From a checkpoint of a small transformer trained on Wikipedia: RMSNorm before each block, no biases in attention or MLP.
Each number is 128 + 24 x the weight over its row's rms, rounded and kept within 0 to 255. Layers, rows and columns count from 0. Numbers have three digits each. The size before them is the row's rms in percent of the matrix's.

# v: layer 8 attention value, 320x320, rms 0.0973, rows 281-319, columns 0-159
# o: layer 8 attention output (transposed), 320x320, rms 0.0936, rows 281-319, columns 0-159
# up: layer 8 MLP up, 1280x320, rms 0.0971, rows 0-3, columns 0-159
# down: layer 8 MLP down (transposed), 1280x320, rms 0.0922, rows 0-2, columns 0-159
v281 099:126109116070156085101139123135122131112116107184162154124134134161153116096148142124087136121096113158131087146120147141140104135080136115106067176146117111139148142162149090085183178121092115135129156178109147139111127159103103100081061156157155117112157153125151116150161088127139160172083161127129137085109132132174128139125134118094122118113081089125176124144143154100165134118125110099106175092128141154109145113139139141102165127100127155125123086097097145094114155149109134
o281 087:102106196156169113093195158065140096146099133104102080167113112125115156166111128125163144138152142116123120129126110153174160078150101092154131137112152141088154138094107146105147110106140193125093146116159115146169186137143115134093113153132122154121161106095124123104118124109132102111116135138156107130149113100123118111125144125111135153123162142159086163163144137134114115113122160154129130113145114155140163136154134192150131137126146108099146101149179141107145144129141125
v282 105:150133134205158160138160141104140128117150153139158101126123118121113112156135142135130136111120135109163138112127126102132118120140113121099105137059149118153127153163139153114123166118135106153100160115088077127134152072170117164183158152095061112129056125121101116083088096103092113166146152110116119138124132137107119128094118131136130121138135111125120152127102081107100104129138104084130128165165132171148126094118117124143155152141182118129143158158145159162126121150192145
o282 089:132096068114115098093122114186083159111198132172150155126156133118129106116110109107129136102166078126116139145132117104193117132143106117099118128142095130153128110106138129157106108114139128126155094131096137127131143148130125155135099105122156134141135138141168127139127121116139173090156107147117117110131131118139130161125111109139130115089129107108181127137119143177174157112099105127108165123123126131098134149113138123078134115121130138191143122088102115146103135104109131
v283 096:157142105176134122136136143098199145122118141094143118126107118176124132124132113114113150130152156113116164112145140137130136149131111181113119132125146116139160126112103134143136146156155164136114105115156111116114129076150111193125136126118125156103110108092097162080135108166065133157170121129143132128153167129089107078095145193165125097110171110129105115138150091061122137150101136112096100145167112123118120153130140146139121087179178125158156177150130133190137122134166111
o283 088:122104118131170121145127120158131098123175170174115136133123173085116107125091128109140144113148071134107149124097134136092097190130151102166158147121151110142102139139132115153107119172128114095125117121142120118087117134141100116170112108158116098119100138104159153127125118105129175115131100154117117132123120119140176158191080131113155149100135097085135110121143129176171150127105111123141105141122127142099153099115091081107119135093085157133158161120065128115141106103102118
v284 100:126108120125161134145102130146076129122132088161157106146109115134157123140135138071167126169131130158111118141112143149124106152115103134173092117094120116125093115188121186124132113108095163182137174146108127122136116122135124138073139145138129127088113110137127128141095184138101187099143128093158116120092171121153143146125145155103150143069084096129138137088082149121161123146130141141140156116126137136098122137145136147165167135142124106098166115085115167122132140151179167
o284 101:145131106078139146114119149134166128119112131143131171093125136140105130169102120150069120114163122152154115191180148145172130098143099103116078154109130108104112123108131115109142135144115126129116125164134120182143139126094152134131129154153165131095164129160118108147145107144147139153137087125126155103158119107086122174138104068129128147138093128136137081137113127128099138145141118130122134106133104137149114122119169166090122135143142109153128078148163116143160118182102099
v285 102:132133155152143167121156112106126111119121095140144130149096110154138132106141162122121175110118076137121135118132128135128086164127130163110135123135128121126168141111129139097152167121155173178128139096125114111135125117120115076092144144115133122182114113146144140151151113145137102176133137116112147109144123123122126110086134106110115134113118110135175133134095159132109142142138110107065126150068121153145162160109146144136129137177105133150106158109087142097131171128092130
o285 109:082101129133094113109123086141095168157165168124125128099163082125114148162120110115172135114173129110109141152101141135105118082120111101175177113154161134104141151128141142119158117113120201099142122147140145142130133120125174142109132112144139129133134173112152148120161151126120163154107120159170095118168096079149151138133130147112149113096176073131103141164192157151120114113136135157137119127163132119133154108160111156148113117116125106097139108123152104117136122152169133
v286 102:098123110132120153145099176132154190156149132158135110107135127070124096156093096117118095136152138112106179136152120115120124085159125137130160155108128135111125152103153170125079122115161171090117137123112097105126117105155127175172135119130092147146116156125116141095134154117129152111116111138147169127120145128128130150159126146148112149138172130138093115152152113135137122110100163133147100129141138116079140071135122113128094118156109138116117112205171087161159109124113116
o286 113:150123107150126131151121155138168105112117082114124142109143186097137100118135118118107121079121104120133140122164128134104116178134148184104142096123110133151099100133139144121127139156144063131151104113136151117090103089121141097132108149142127154154129139130132145134105107120120088118181122127098142145118149173123136102155089146138142099146096155110157104079115130118120156112113141094112119135140144103110129119109076120103138133118133128158133135055087145142148130105094129
v287 095:090113137091127137124103126133086126132146114170138117151132111092156118129136136133112105127103080149146115174118148169136099116073132116125107127126132102159119151167160103094156165098123079138132154174125159149133160160127127132102074130138154152144175128115162093139148111090196174119088150126132166109143142134180116186121142125119151158157085158132187132128116143123153147075122083122156158081124136142115151122119141148114163141098123101113116071096104154102136155149115148
o287 087:119125167165130138107156139095126132126077126093126099146122122110131161131122144151144131136152173125155117148150125117160167052134094122159110155099139139124156133110123149089134122097142157112109159133125157168172144128116160132091143157116127109132166120105120132125130148142135067118128166124163132137146122135098108105129182131130106138144165138156098150141153130121085127135144161129100152105136115128172122125149127185124123135113168103126113107138222124116132137146132132
v288 105:160138152165107151122163112101141118132106103159123109121147129123136115151143169125151152134156174132152140124117124147128133147114107145102128138139146138152116114106075147129139152153148119104116098111158055135130087115146110122149160135114138088163116140131103148134139105130080134159158131112134130138151171139126137106131129146100133122123158131130161143133118154140121131141136152194120099184100111141143141170115109100118125116139127146144119129144126148110106107128122127
o288 105:092154121098092095125117103139122165115146170128134144096117126121099134114124138113137140154148104147118170080109145113071107096113157114151139120123088147125142114144185128174118119122088138127149109142125186108089107147104126121126150084097125160117112126137127116111136111147083160147124127122113095146118103096142137163127125111148125087122110145118142104156119138150133098091168104151150129132113137134145113146123120090139096074116100131090144154130103135167129147104112113
v289 099:151136131106129096117154128125162107109112162074105174114101173183083128097123118130136126112113106113124111104148152074133134119166148120136127127174126142132105101128138083144117118150105142162148089091180160120113126164102123120146089074160139106147153121117112105106100136159141099128141125172086098117122073128080121112102093082127130101140101152125134101086157158100099105140122132136126102101156123119146144140103155146101131104107124145146139148103133119131127153077093132
o289 125:121121144107141117121099130139095138113103150135137111134096101143143132108149126121154145155102138124104133090067113138080119173113103112139158148137146121130179104164086141097124114165143143128110132128125073117135139137170089119139117129107114112103108082119115143139165113065144150083107113087181145132112131113154131105146131125102116152099178119126072149160114097148177109120106130150161136148095138147106144110122146114193086149108112148090123134133126153084100090111138141
v290 097:144129140192157119126170131131105100118118143139146131137126143163130099106145156153165165088152155119140129118091161140130143112120116116091093178105154124158106101151134166120138157127122080144117187143137114134119111117158119186129151148098118072114109103123107159113139143109054130135130121108145095149085129152127137130127100123112139130103107122108110121157091128154136138152135139120125139189153129149160114134119124132140144157108146138122118154112126187132100106151201165
o290 106:113167099088112082094133133135101169126164114124154186140107126151105125100086121139108109122150129177120131124145170089133114107141141142136125148126113135119093130073150084136122105118120143167157102137112143125152159159130113120118085077124166116119132127180168110099152091143138158111116134133126110126156121102118153145131132078142119108100101136156166139126122153132099105078117099134112132120095129122129089142109124142103109083126105162164132131127092118127109140113104144
v291 092:141115122129159171127124124130106150121125121177127123130131112093115117149131127097183154145163123164114112136170125088128066169123118168124130139118104136103160134131146171137155106121135194133127145109116113146108110149134119117102121150146100157129127137103134133141052187145142152110131131121110163093111139120166139125132127126101132128135121123127135113107126132104091135153147134160114152099125124153137150106164149118151132148171078136139133119162135145155175112150109120
o291 101:137095094084128112113115155179161153129102109120142147072118148126131100149126120146092160115103116124138147143172117178204131109136126138145147100117126153104152122150113170084166165167129147136120106121093112148128123107109137107105105141146148155133166139117141110157128093148120124168175094141144150101162133139119104129105102129107109093085132162153106104114126146106116154144154154104114153119164143107099146123161126129098124130135122101143135077126115149110122106153137110
v292 107:116119112127174134134116163125108094127092134120149093131116140129152117086131159152161129157075132157118106153130154104132124129125129172156083190126139123138150155160184125147120134118127113158125147124149169136077145109144107140085082121119109153098140112104126118135082150145153164109126146124111092142060107130137129072099131136120147100091149137133144083121143152137109097162112130127136146102179141164121122112131135141166181148098141090112158129064149146114137123139204106
o292 096:131112098129142133094166127149115165117151104154158173131082132112116109111130126148119163117151127166165116159146141121206101120091143097113082142130154122127100101131096163092140138153122140140108115148107107144150178144133126119156116128173153090086126119184169132127170111116130157150136095136158174095165154158073103177116138101129149148126114109119110117137122128134108142108162113171120152109092132121133087164095164148097117140120144148172097103150127140115129097142115142
v293 101:114127123099131146136112144144079125159137107166110114127147131105146155124129075101146155161141137125127085123140132121126143117088121100160137082130100142110142109120103153099101067126139118153137102146081128117141147152127143100135113129136125133133141142156149149138106137089177124132089128176085140100148078122154123113115099145079122167135114105136138096150131138160143131138129101123112161120099139131098147147148121121120112156110107114097143108155104120140138110107075138
o293 105:148124104140103174134114095145131131144075083094121139112109090098143134139189114130088116119092106143127129135158140162218145124160127144121115104121123137120114129143155131116180175094117121167173128095118127138149100118116138125098164147131128144153115128132123113169116141145123116160116122108134157131117136146137102156084112135140124106159080155152117147086113156106118116166137145099140117130149108084149127101139147168120145145162125099166101081106156138114122119169149103
v294 097:156115122150164164149111184135121122123085129142154094118109143122118132132111124135158168153118143192101119141125131072131106138089117173144106160115134136117140150127163137108123146139133146177114119120121116102069161119152114122113137158104124178085128142101135150164078137151124146109133143149128143137108124132151145100097124161116142114120203100132144112095141122090122093139131143130098126113159147165089136120159134120169176148149141106141145130124153125162141110128168102
o294 078:102074106109164117102144132153093149122124104148149171124104125091125112125141133121079164115141080148150133149165142139175095145137146125153118122109134126118110114136120170125147137166091122105136135136107125145122116133144121126146112111157139116109149130148177111145123108135116188177158099151142141095172146161097097184130111119111174116120099133126111093103116144100115154112160116144113144111122125121133127156123157138091152140135127137165115083109109142125138086145121105
v295 090:145136151129131149120131102108143122111145106156132113167111103097143105109141146099074126127143072097128146120128139175130108156119135133104141118103114119136143157103102142105147158126115136173135100114122100080138145106122126106108142136139174143154123097105144092139170105134141124152132128115114122102183138140124132141087193135162131157131103151126159157129094096115120153110154081062120097134088117137112107142091129131106101142147147152146127157098113099100146180129111146
o295 090:080093158166123145119098069111088141106142176123106100121154134119152154152136135114148117128198139082145120138103131148124161092109112099164155107125150111123148160150119131133119116130166159094121146150145151129158115141133148154113137140094114120142138161117109182123141175107115117132101149160130086144114101114153135122163134130098100118126174088131131166177182142137143147146118116135148113142167114135143149095164099120145111139126150121114138128113193103091117139130138134
v296 103:137139134109095101129138121142133109143124152137095146121140153104100148111125082108172086115121122126097115115119117060118127102173124109162141082154123129109091081136117150118086129149095173155158131081145177126143117178108139089157162096126141060181117098153123109111109190132110105113122122131110094152122115133117150165158128139133115134150098126096101112125108125169156130118132162134134104122084122097142151144119119118104084134114106141092114134131123105130163138079079136
o296 090:126154109152103165170078130102175137120127114119180145079088103171132142143142102102094101154083175154101143129118137145005126141111108162109136109154140098174124116112110111144115114116102072127126119138157099100162088136121125119110123139115131148113138099168065123143176107111156104112095119084101161141084117109158130099123135110142111113155124115122131137111083109100150127146121127127132128133127136110105101110098109122156093147155143119125074088133128138148098116140113144
v297 096:105115122126155173165069161137107115156151145157154079100146115054133129183100099124115107149092143153140136139111134126129159113127113146149128122101131128118107120158142148156069148145129092084106129174094110108111164127169144120142133113088105166121116157089112126159114139113164142110135123157128134152144139126126152120137166136130133132137168131154114119100138076145138079124101138106165098124162143160096115081111107127145145131101170096119131126147158092118129101127177142
o297 092:137119080154112163110130119170117124102110114132114180129131160148123112099180136113104122097140082124167110129180127107121114185127133162077097091125103140160083108127128121144120139159148101121166133136102146118120105126144110149166155154161144135153125126177113133131099140135111124118155149121093166124119146156080093151094119131161142123170077149103158110130094120094136171110143100112111147131097112111138128160096158127043159154158107122179120112093136122150138136161104125
v298 111:127118119094147158146093113143090103130090115105127116139125128137192160150164118133133131163124130169144092137123129115129121155160144113171126079147099126091127115122124104131164167148083152115123128113099177118135129144119123118070125148114112147112150145105142123126079147171170119124144152144119109157090111126152113078143164120118129108098110100127127093110147155161112108165136116158103198106131176144140139171160155124189150108109129117133162136109123160089129137122118086
o298 108:157129171123133136148166116112158106113127130169097133115113123132135108137149134123141159134123129133120101168143100140139104123143133123117088126142158106119145149140080143127152167168139175140115141150115089142129130138123127130155155147189153102141137153118128132162120125137103194152129099156137155073144120132097115171077087144116161131131136142114104124194105142126118149182150113147119121123126105126132139122138154148126131129145135111138110108160162122127149096192165094
v299 098:165126135102125073098180098137145154116126132128085161120139134112095123124130148099142121075168140122136092130194113101126090118141142119091124135113105117102152141111119118124126121120092153100144114107143104168121097142093141113148120111178120092152119151163129128115135121108128120117120115125104151101128151137098138150159108104159109123142109127084101157138101124125127123136165130150129122129100074096189113127113132098108100164104076180113118127174146146136147138123092155
o299 095:147136099147129120111098151120135132151129133109128114138119110167136149156148110156163116131069202095107148080095108158157143116141119133119164118130089137108139113127119119121136119104140118184125131093133117100152140135139103140098105118070139156120090109133104094138135122108133084118094128102132098160119130121173134062139119135119114094099149146129160166135125157114140100143128156139154093170130171123107114147167137123170099102123159136071123141136104137128075116116129136
v300 099:100105127128154149147121106133085131127134130144117113145118098138147137146121157094147091191139109113143114127118152103127093149142129089123103131115100155128149144118130143157103066110144120129133171120090142139123138115164121145142121108123095152127094101109129110118088133124113137097169116113134080077081113129141122141112126134097142136140063137126119129111131137147122175141115101154171125103142147142154109129142147142119149164154116097128126097125110190105110116174128115
o300 112:175148089094089140110120084177158154113140091127153097126115156122137095140134120167101168142143103151181099176146118145239174094125149135109088128143101111122127125158121160110116167157159132132116127154103111172155165104092149113135136140153161148135131131129132129158117086142112132164124123148135149136156133155109118144086136117120064141110097135165134101130141147142117129171124129118117143113151136115135099128145153106109124119092119100148126120135146127114184152116165109
v301 103:088136133085122119141116158160091112150132083138122117132155109182126156130111128157121148141071122158140109141141110154128152115084140157152147118175118128108148113091094117142141064103123123106137075155116122173115119167095149077095110113119135121146146153201136160177139139119154153122115113142154161130152128121125135122168113081102137152086162116144155121114137172158162110130146170162133187132053088146102114146129115122122126140118073125113106115155118113090100072098080132
o301 102:130160113121094136118153137097119091180087119115104127131145093156111148150166125132146087106095137114122121144142142119083108115142121124108150135118106159125107131103158092101166142084107123146138163117151159135121122108136144125131163152144126136125109141154115050121121147171112126178086118104140124134112128092136119130098166165170122126201095145135112091118131147096074090126146140154140101147115123103166115134113152168132141126159152081073109131132140116166170151178148146
v302 104:107109119090158160134103105138100121141169082171133101130131096117126126121127126089153133172135124169136117127184134128134114170106134175154135136144102105108177139103134130139117081118103135112126092150136148182125138161109118103114102145160089212109151163125127131129114092122142106123104133152090158091130128127139114110105110138126132120127127101127117126132154135136103144118097110174102158096142117139136122152135167117196127132128115141128152123110127136120143117127071099
o302 105:151096110132113156133119115182144123152057125117064106108125119111116123134163125190139140108100136115141132123134116187182129134171110093140113113139136158114132154159123145101141174120145157138108127098117098157121163104151148126124159160141154137142089113123110146162101150112118119129137096116156140141110128137119132111130097184104129134106119133125094142132160149104115098158180173106161092119148147112117137131180164127092113166126131089090114108148145144086146125190119123
v303 098:186127131150163100118176126099155115116098163107143152130095144130134124089108161123130120127105145114148107115126126133125124064165092121089116140091127142133132114142110111153113172104108064123119147102157123155168128113135124154149148145154132094129093091108110098151129143142102123130167130111139078133080126136093144112106139111161144116122097151102148142165130129167132122139137121137183099148184138143156117109100119119102150155082145131135147150101145157122103132128168115
o303 109:134142101134132102096126126150123128113181139121149119123123125153102128116121128099148121146156139179122116095095092085127140124070139121105090137132128102174114133122095106136117088124123149163139120159123121084142133177129089162145118095098127137103128123197122145130146086091137174111107119134129134125138131142127134166127137057126141113108129131130147153133127131143167114128123098151137144120080118142137087164110153131149159102113114148141114163146109124135082110081099196
v304 106:105121109126140119142103143123128128161159120116161106175138107153186160119146126114107129161094130124115103126139112160127114130094100124134085086128115118146134120153121110158116101095132106140120102156117164138169146095156136132111113112103132165126135137109137134147109099134153156152152128155159113073132150118132097117112191153151145133138148122150156088110127111118119121113101084136109118101151119149112131125130132134131173131180197096113145123094103160133112147164139093
o304 120:141132143158139134103175127147155108103135143145132095142117146078120111142112143124133156113159101172146123183089124131176141122143120100158087150134158070154098123142127132136111144130120123091104165125119124139140143141122126149151161161141111106096145117128147144125143165104115170135121113118127148106095127126103127172116118129133142167134098080097129117132175151172151145176156153137144127116115121159146116126117157158101144168091135092153108125140168120121151135170168101
v305 097:137123127108122077130137092133144135120126131129111157110131127110100124124111135085086075131149127101140144124148164128127122106154142084104084109104128113133094160158144126124126164130105144106141150134140170141142132120139124166181133110152152099151089132112116095097138122120129133116181126108109110122122157135103138208138162140174131109172075153128114163137130123122135144094114121087196052109152147109176137130112147123120114119109149146124135122116146148127143172155127173
o305 101:153150104147130160144101139133149128096167145121138071147128159153153136139148127148161118156121178121133114133108110127125176133119122132126129133150106103146150108125100111142071108124162103108090142138149086137158136144127117134112127127126130117127129083150087151135129118089165099059064161082095124161098129130148131061149130091132110135105169110143124130159123109134160136149094124130133118138108136159127122102138115105131102145104144132119131135134118137122094120085109124
v306 112:101113113090135133125132086126100113137174095145104116169142107105134142101160123120127145144154113118123123122142126139129137163099134134140149149133096138126184159123120114138101107122107078122125101111109188145129131157122128088117088157153143196111167123121152113172163102124144093111113115199118128099101102144126123091120140159071127113117099100145122100185153118170135152059117115144065148085132106121147143145136181115158115139126167129118106148060096099097130135156074102
o306 117:134131159169115158112118134151150122148054087105118076138115111111130128148126138163112153130127151142148134116120138196170130138119133113126110107152136134125092170171127160137120158123164142132088147130148096125109140111138130136106178129087127117130126106121119189117099170097111112171113131120147136143124099162119126145129103152130103145120129108131092154086165156096122121162152161134164071126153131104127103111175127109123113176119112095093097091170144131103135125179144136
v307 099:168146148126089134117134066133152133116092111136101153120139109080107098099114148119118130123150159116136108143149089184125111140130136144111160082129112103118112158108098123103186129182144133085124083096140084203146149123086143124147144143134154108122118108145119137092148128130108119119117127046098143121155174150122135085129162090159128144134168151133132130187154120136116137137152122149157109171106114120125120147132119124116104159113092147137133139148128100139129118106115105
o307 109:091144135118117119163114155122134090132152165146129126113115136142133167142177137119149101145089164146109150067111141083063100120115148129140156119116100154150138132122128087142144101091074125155135128128109167096112062154125133138121146094080094108164096145152110127136120160155147105126079142127106122152085133128156125118125118152133138085107137156130136144134117108123145110161149107091150128136126129117131136126130116100175128094125174142117110163145117118146102122118078161
v308 091:081118127117150158151094145148081111138150089157143108140153112156150129099124159162136146134086093141122109132116125143132134112117115179144139123155129133128148119137145127160135096106135079102109128139103137171109131141147150104118100106091096144135155160151123134146109116118157148159140124133126141114106096122128106075103122100080145131107147130176160069130160147166160106142098172162121148122121131168117116127135151154151157140108121114147084146094136135060101076142117121
o308 090:104149132087096102101162136143110106140119109136141116115136119159119128140132120126143132120123096162148119172138147108070115137096118130106134140159147143131075119101130104099150155116132176108122122154123156149103141113111148105156165169162149104126120122168163097140119141148093142153112130138152156116139132111103123165082127121165122145160116127144078092159158161135066120109136139162124127120099103112165127144115132154097141141134102077125112126132123133142190168139129130
v309 097:075120119101091136137095128147115152173136103115113122139141122127142131128121096175098135114138124113107154149129116129122127071091159099132173112135132130109132166095167131116112085110143134094138116126102149143081154109121144146133109125101163149108140153144156145131128133115177148085124114127145167129133104122151129147174153132120135180106171144093131095139162111153139129095127152115160136104109148125056118107155099131121093135173121093098120095179148117166141084136107094
o309 107:124130166139151133153160140093118107120132059131144115147133142074176125135121133115107124127119146130150108173159137110119115134125159191123159125110124136129107114104161131128160165121127086126126145109129144121112105076121150097108124145137101108142133147138156131158104135178121105182125145138096133132132165163150107119128148178147125127187117128148127098072134156096069153150131159106095130114156117085149114117141098139120176129102157141152094148082126123141168113146159123
v310 099:105119133129115152135122092126136125154148116186080110160131121082151093097151142166117089081148111106112141134140148139125060118150178120143169177118124114139102211117154133111147151120115102129129153083133144118081110135155135145144130119150132152132151172084159113109151104112139114080144134137134129158123150144143136116132150157112137149137103142118155115169131122174121139114115137131115133112172130148130144136126134137164116152137131120109096134088116131115151112160109107
o310 104:114131166153117095127105108123129140114113085120175115099113135091180147134103121124120162127127175130164123153142146129077142086119140154090142121129104167109107086140119149141113139147133150135114111162137142124121128104128147091088107105102140105154124105156124182128122139140100121161099156133105133143102134189122147112152129138120087107120184127139087136104158139080064135133142147150147131128142135078171071118157088099114084117093168110155085147120134138125123117150109148
v311 099:093103120131157188157088128122107140143150133128123084137128113097120096169117141120127086177123128122147138135152146178132133156142110139153131157134110110109152159114153110141093080134136097127117158140114125107085155101157113097107106130123121176112138150075126120127131119135165129114156122130146099102133116120139092083114139149135135109147155123149137133089158145126108151167095106127158124140187155157101094121105135148129153129172138099141121105101102124135123106139111092
o311 093:160164095128078139114123080185114149113123088125075141132154159136133105117138138142130167116110082125202115136144113149214141179126174135104081105112129136094099123185127137146118142159166149125158096117114126160125165093134139112153156151149123121143081155098128200153106144118091146151133116139126134123159149161095114131108130151105124142110080133103154119127141127117094132103140132122128106122144141107153122142172156074093151146105103116128127153132156142093157154150164110
v312 095:128128156103101153125105112138096072098110120160089105157123124093147155089176145152155112123112103169116092150111157109130085170120145129139097190124119124107110120112150162105140161119081158124146105127147144095099117152123119095064172153123175150137163142126160115157121150128164140135130137160106144154079151142174150100109151114104139129096141141129135131124105151152089085143178133129112193112070114167119124115129119121158140153102051129126121133071129135059143154157134141
o312 101:093128175118122101154140117086113148158101105122160151102107127137140123134137120127115117121152161114135121155148152151110118044137145085130132127125130150084107132105094144110155141122125139159103138141128118144130153151133145159101112124152154111125146126176118137097151128178082153161118139140132115105128122125077099132119126129133119096168125123151098124138130136093101126135163101182142138116130112113150119148143159182142104133172172141149097095147184107144148113179144122
v313 096:137141142177148128136147165105166140130150145139154125091138118156097109147072144143107125151093141108137168102160106116128148113153104168106138125096148139137129113115095134174127103138187099142123119099137084111126120124147123120162146098150103115133089101118070122121154128162086131170158102133154128152187174125071131136099109138141118117129145125150137165109165131121156123141102198101146053144168128111128095141087119145090101114167139154133139143150128128117132098081134159
o313 104:133126064132121109122087102153111124128146173120114114123155140153099128122117120112130107113139075098117153117122115114067126175104120114118147109136099140150129128148151104147083109155132121089147099143173149100104114122129135130166140131118120163116109121121133121130093119105120153097126121130118130139106103102163146148157156106133116115117134121109122101123117091146157137092096111112141123151109120158120142122087092078120143105124074115119165157103071131143121137070089145
v314 098:160127159159138123115187110104121111135076146110100142141136147136138127137136148137143122113153149091145098109106100114121135112169128083120163100149120158112139095120100146116124150125143127124127159094124082157127108090137136137156174089114116060165066107154115136128099124129082114129176128109118095132116111134114119102139116119107126143115113128082135118149107113153130144173142107135163124181133118138184139143147104130102117151130144104148117142155110155123106129133150131
o314 104:127157085101093121108117088161116145110220130149189151098114106153123125129159116089141148168119111166134123116116130100143121108081167173084105123145093110143133104126138115170162128121118150176167094151080172081144112144092117103126109074110147163109104139157152106143143075158120166154100113157125116127151135134160140162065113089149115110128105133157180132143101147150132125135120096140143154139127150109120110143126148126144140080106107145142112165123106116163112136099146143
v315 116:114117137103133119134140090133103106132160092130133135151176131087176141101138123134119132124152135129121082116104115117129128118104116095137136101135092134111140134153123147132134140121105052085132122132076141146107125143121141093124082115114125144137149157144154116139122113104169136169134140149119112117109060128149125104136162123094128139110118123136132069129129105174122107177133126100121147106109131165129119130146123135126142158092156097138159140110128137059111142132154102
o315 115:103112147158150163120163118110092105127119100127144098092097116140149130170151108126127140145128137147130112151150115136130132105107143146087095071161116122125113109111123120135166157129132172178132130141114143112147126150138127141104154150112135141113110111171146121131133146151112151144088148160129159112149144127131106172048080127164102133140119140132131156169116172113109155144139131132144139120136087116148126151150120182100168122155114089135086112106158111152157132196156103
v316 111:133123135105127082105183124141139138120133074151117160155095118123120079080120194141158151072133098133138127144167120106125091121148150151097136189131127140116160145133141132126135174111101133083134145116168135187131157129092125146127111141173157104143138121174128099134159138109138154109136112124117164124088109122104144142146115041135133127095131126074162141147107139141134115068138122141138146141098081143146158088129130115130125159122066138128094112141162107092129155122108132
o316 106:149135115129129138114130176120125129156131126104163109129146111161117139148116110138166106131133220141102154094110118106125117091080110126104154131121097143140131124114136139095177106106124137174132139119124143126147141141153133127092079115079137132122138144187121136108140111110158074130095135111146109140150131133133127096166132129153128094127147128150138132135149155130106103114164153181151127139098171111163103159139125143172125110103164130069123147121112131154096131115086186
v317 097:088125116092128106124142140148103158183188079145142124152157123108151104143110122125115142122128133147127178142158123136127154123123138167125112131107136124127118167146153094128093155116093122049104182164114142167158122144112133125117097150134087125133154163138114115142124123124200169156092127150155180126147108099123134136179127101119126122095132107155109118111116141144181120112075162144142157134161158142096180072155150131167147106086137120111109094149135127112134150123141145
o317 098:181162117163143157129185200138184085126104133101073101122169167135112145161111136160177109086118165115123125140157127121131108157133122143091139114135129113133109116105118105108142141106153126138121136103135138155120153148127114120116130179134116123123133142153126137109105158092154082125129100097138127119125129134095122120140100167172180157175144124096153116151123161123091104104153162135112095140117147115154120124104109146091140128153120090093155125103150139137141135141097134
v318 098:088121115146145143120144152132102152155150122147149102137118142112125106098129133148154138128155127123100167143111163088129164093101101170116122167117158131124164118150182157156120129101122118113119174133120198153103128125140124172111083114137109103132120130111132132112103128123132147145109137141128115143075086108136134122128110138119139116087139121120114068147131120131157166111104156104131128104162147132139163102148143150124139134096148086131110123116165143145128111137162079
o318 107:135131118134155157146170131138152154124154085118159121141118146123115128132061117112118148108137122137158160158168125126171110146102163173129113114146168099129090112099135137105147132111157128159127101114102132114147144103128089080118111139152122121095105127161186125134142095148172130093147121147138160117196171149121132153147103120145129150149124122145119113106113156131077142075109188134084131098139123110082123126118085131082136121116108146144131103098108148117140136102126147
v319 101:107113127143142191134103114134059097091110125145143101153130137087156114131167121139155117125157100167137148149085155135137101143140122121135143138101142124136092115169160151158168129112125087124112178130132160141126118143162117169110148180111127159117161104102153090136107137123106121072131143102125119156103112144177120154134151134100156121121090158126109135100096128136121155109108139141151175100134153164154113121138142140169164151092133102115127109058137161118146123184186115
o319 106:107117145083132112125127136128106178119124093124118161098117148141119108101076143168065139137143145154164104165193151106176131070123115146128103159124127146123154143107117135107110173153142158110103123159108123157130152132101142106099099125138155104139163129134145145139129114172142137147167138134145138112151121149067125138104135114119089158109117150162131102136130131110086134134140140116075156082133104129141114121131140125091104145147135134159119105147149135127147132149129130
up0 097:139139144113147124095154139155145110113131079136118082121132131134136124157122102119135142143104108170089095102171133110105094155119126124131123154141105109162122113106100135107121165196098111162153091151120154127162112162158147133091119138162126150140153125114145144157157133110107125141111111144146110155160040142135161084131096111124127118123161096095171122102149165136163148129164174131113113162134142141139084085137101120128152159116161124093131105079105098123099128119125196
down0 095:137139092100125135099117082142140128174106137097106126090108112098126135151100145141159121168133146085081109157082140144097183154177121114142105144106133116125057130190140110143150164123149121107123153128144117089135138126129109117137142160125145113113122088148101115135107138126088134113170093144117114093129107142115126150103131091139125158122085104113141126183165130111108148102160156162141144133145171169152122107169114135172124126147150137161145124134089119145138153140108114
up1 102:144131152150136112115089145164143118137129133091147118121121110173096167099152114167133110134126129135156112108101121118113133148124160120135086151156144118087145085117109107158135117107117136126144109131122158117101068157127108118097149123102159134117126142097137110097136131126107089129087119142146127100116173144132129138114121165118148125104131151077131123109131111108135105159148151131162105129145101125109144114123109129137161110174140138139114148117120135104138137125129171
down1 096:103137128143118133119122100131111148121086119130111121143126138131127142093100163116098124130172116157123140153158124086152145177106139111107145119074156096177123123082155118146150115122117136147102136098132125179097137098107164215157137163098073090121106131107096065118140152118122126101122152111107123159151111116094159109135109159107107149124125150125121185148137118128138133087160145121130179141128113110136120109151141113137120123115143108141086155170125133117123121130159138
up2 103:145131152106128101112149142117142104120130117135134126099081132103100149164152143172144095107155115140134125133102125172114131105158137116111131131167158087069138134152088118096151170132128133127124101112129108056088120133127152106099114087134145084130150128147141117146145159144139113083133127138119135132123101164105109095121085104161106123150138105134112148127137122137140157154116144107137114111102123078134087161087095131094117153145065095149102111100110081099134092140133075
down2 102:090144073141114111147125105137154140139177127102182125128148148169137105103133146111074123125094101155151151133147143132209105154151106187162147133109149145126109143127172181143086103081104142145147096119137166194133077094128116153137127130152107133121168102141106147126124059140073110184123121121108141120122153118110144169102126116150136139108139142124163104120108127143130092131087112170104142150149093152127143112142133089162134109125116126122130170120169091110128143123131150
up3 090:118136170127140153149139195131129126148142114128130117104132122162151129146103132135118159139146129158128150110153099106114130121095106154121150120137153076079131119121076123102204099139126127111096129148155143091138114123107126094100128094104129122143145137095134126105100146117137063119153127126127139156131143159101115172173156108191153159126133158139078101096082096102126183110099138155163122131116141119177137079139131143117113099102097156108161114161143089111105148147075149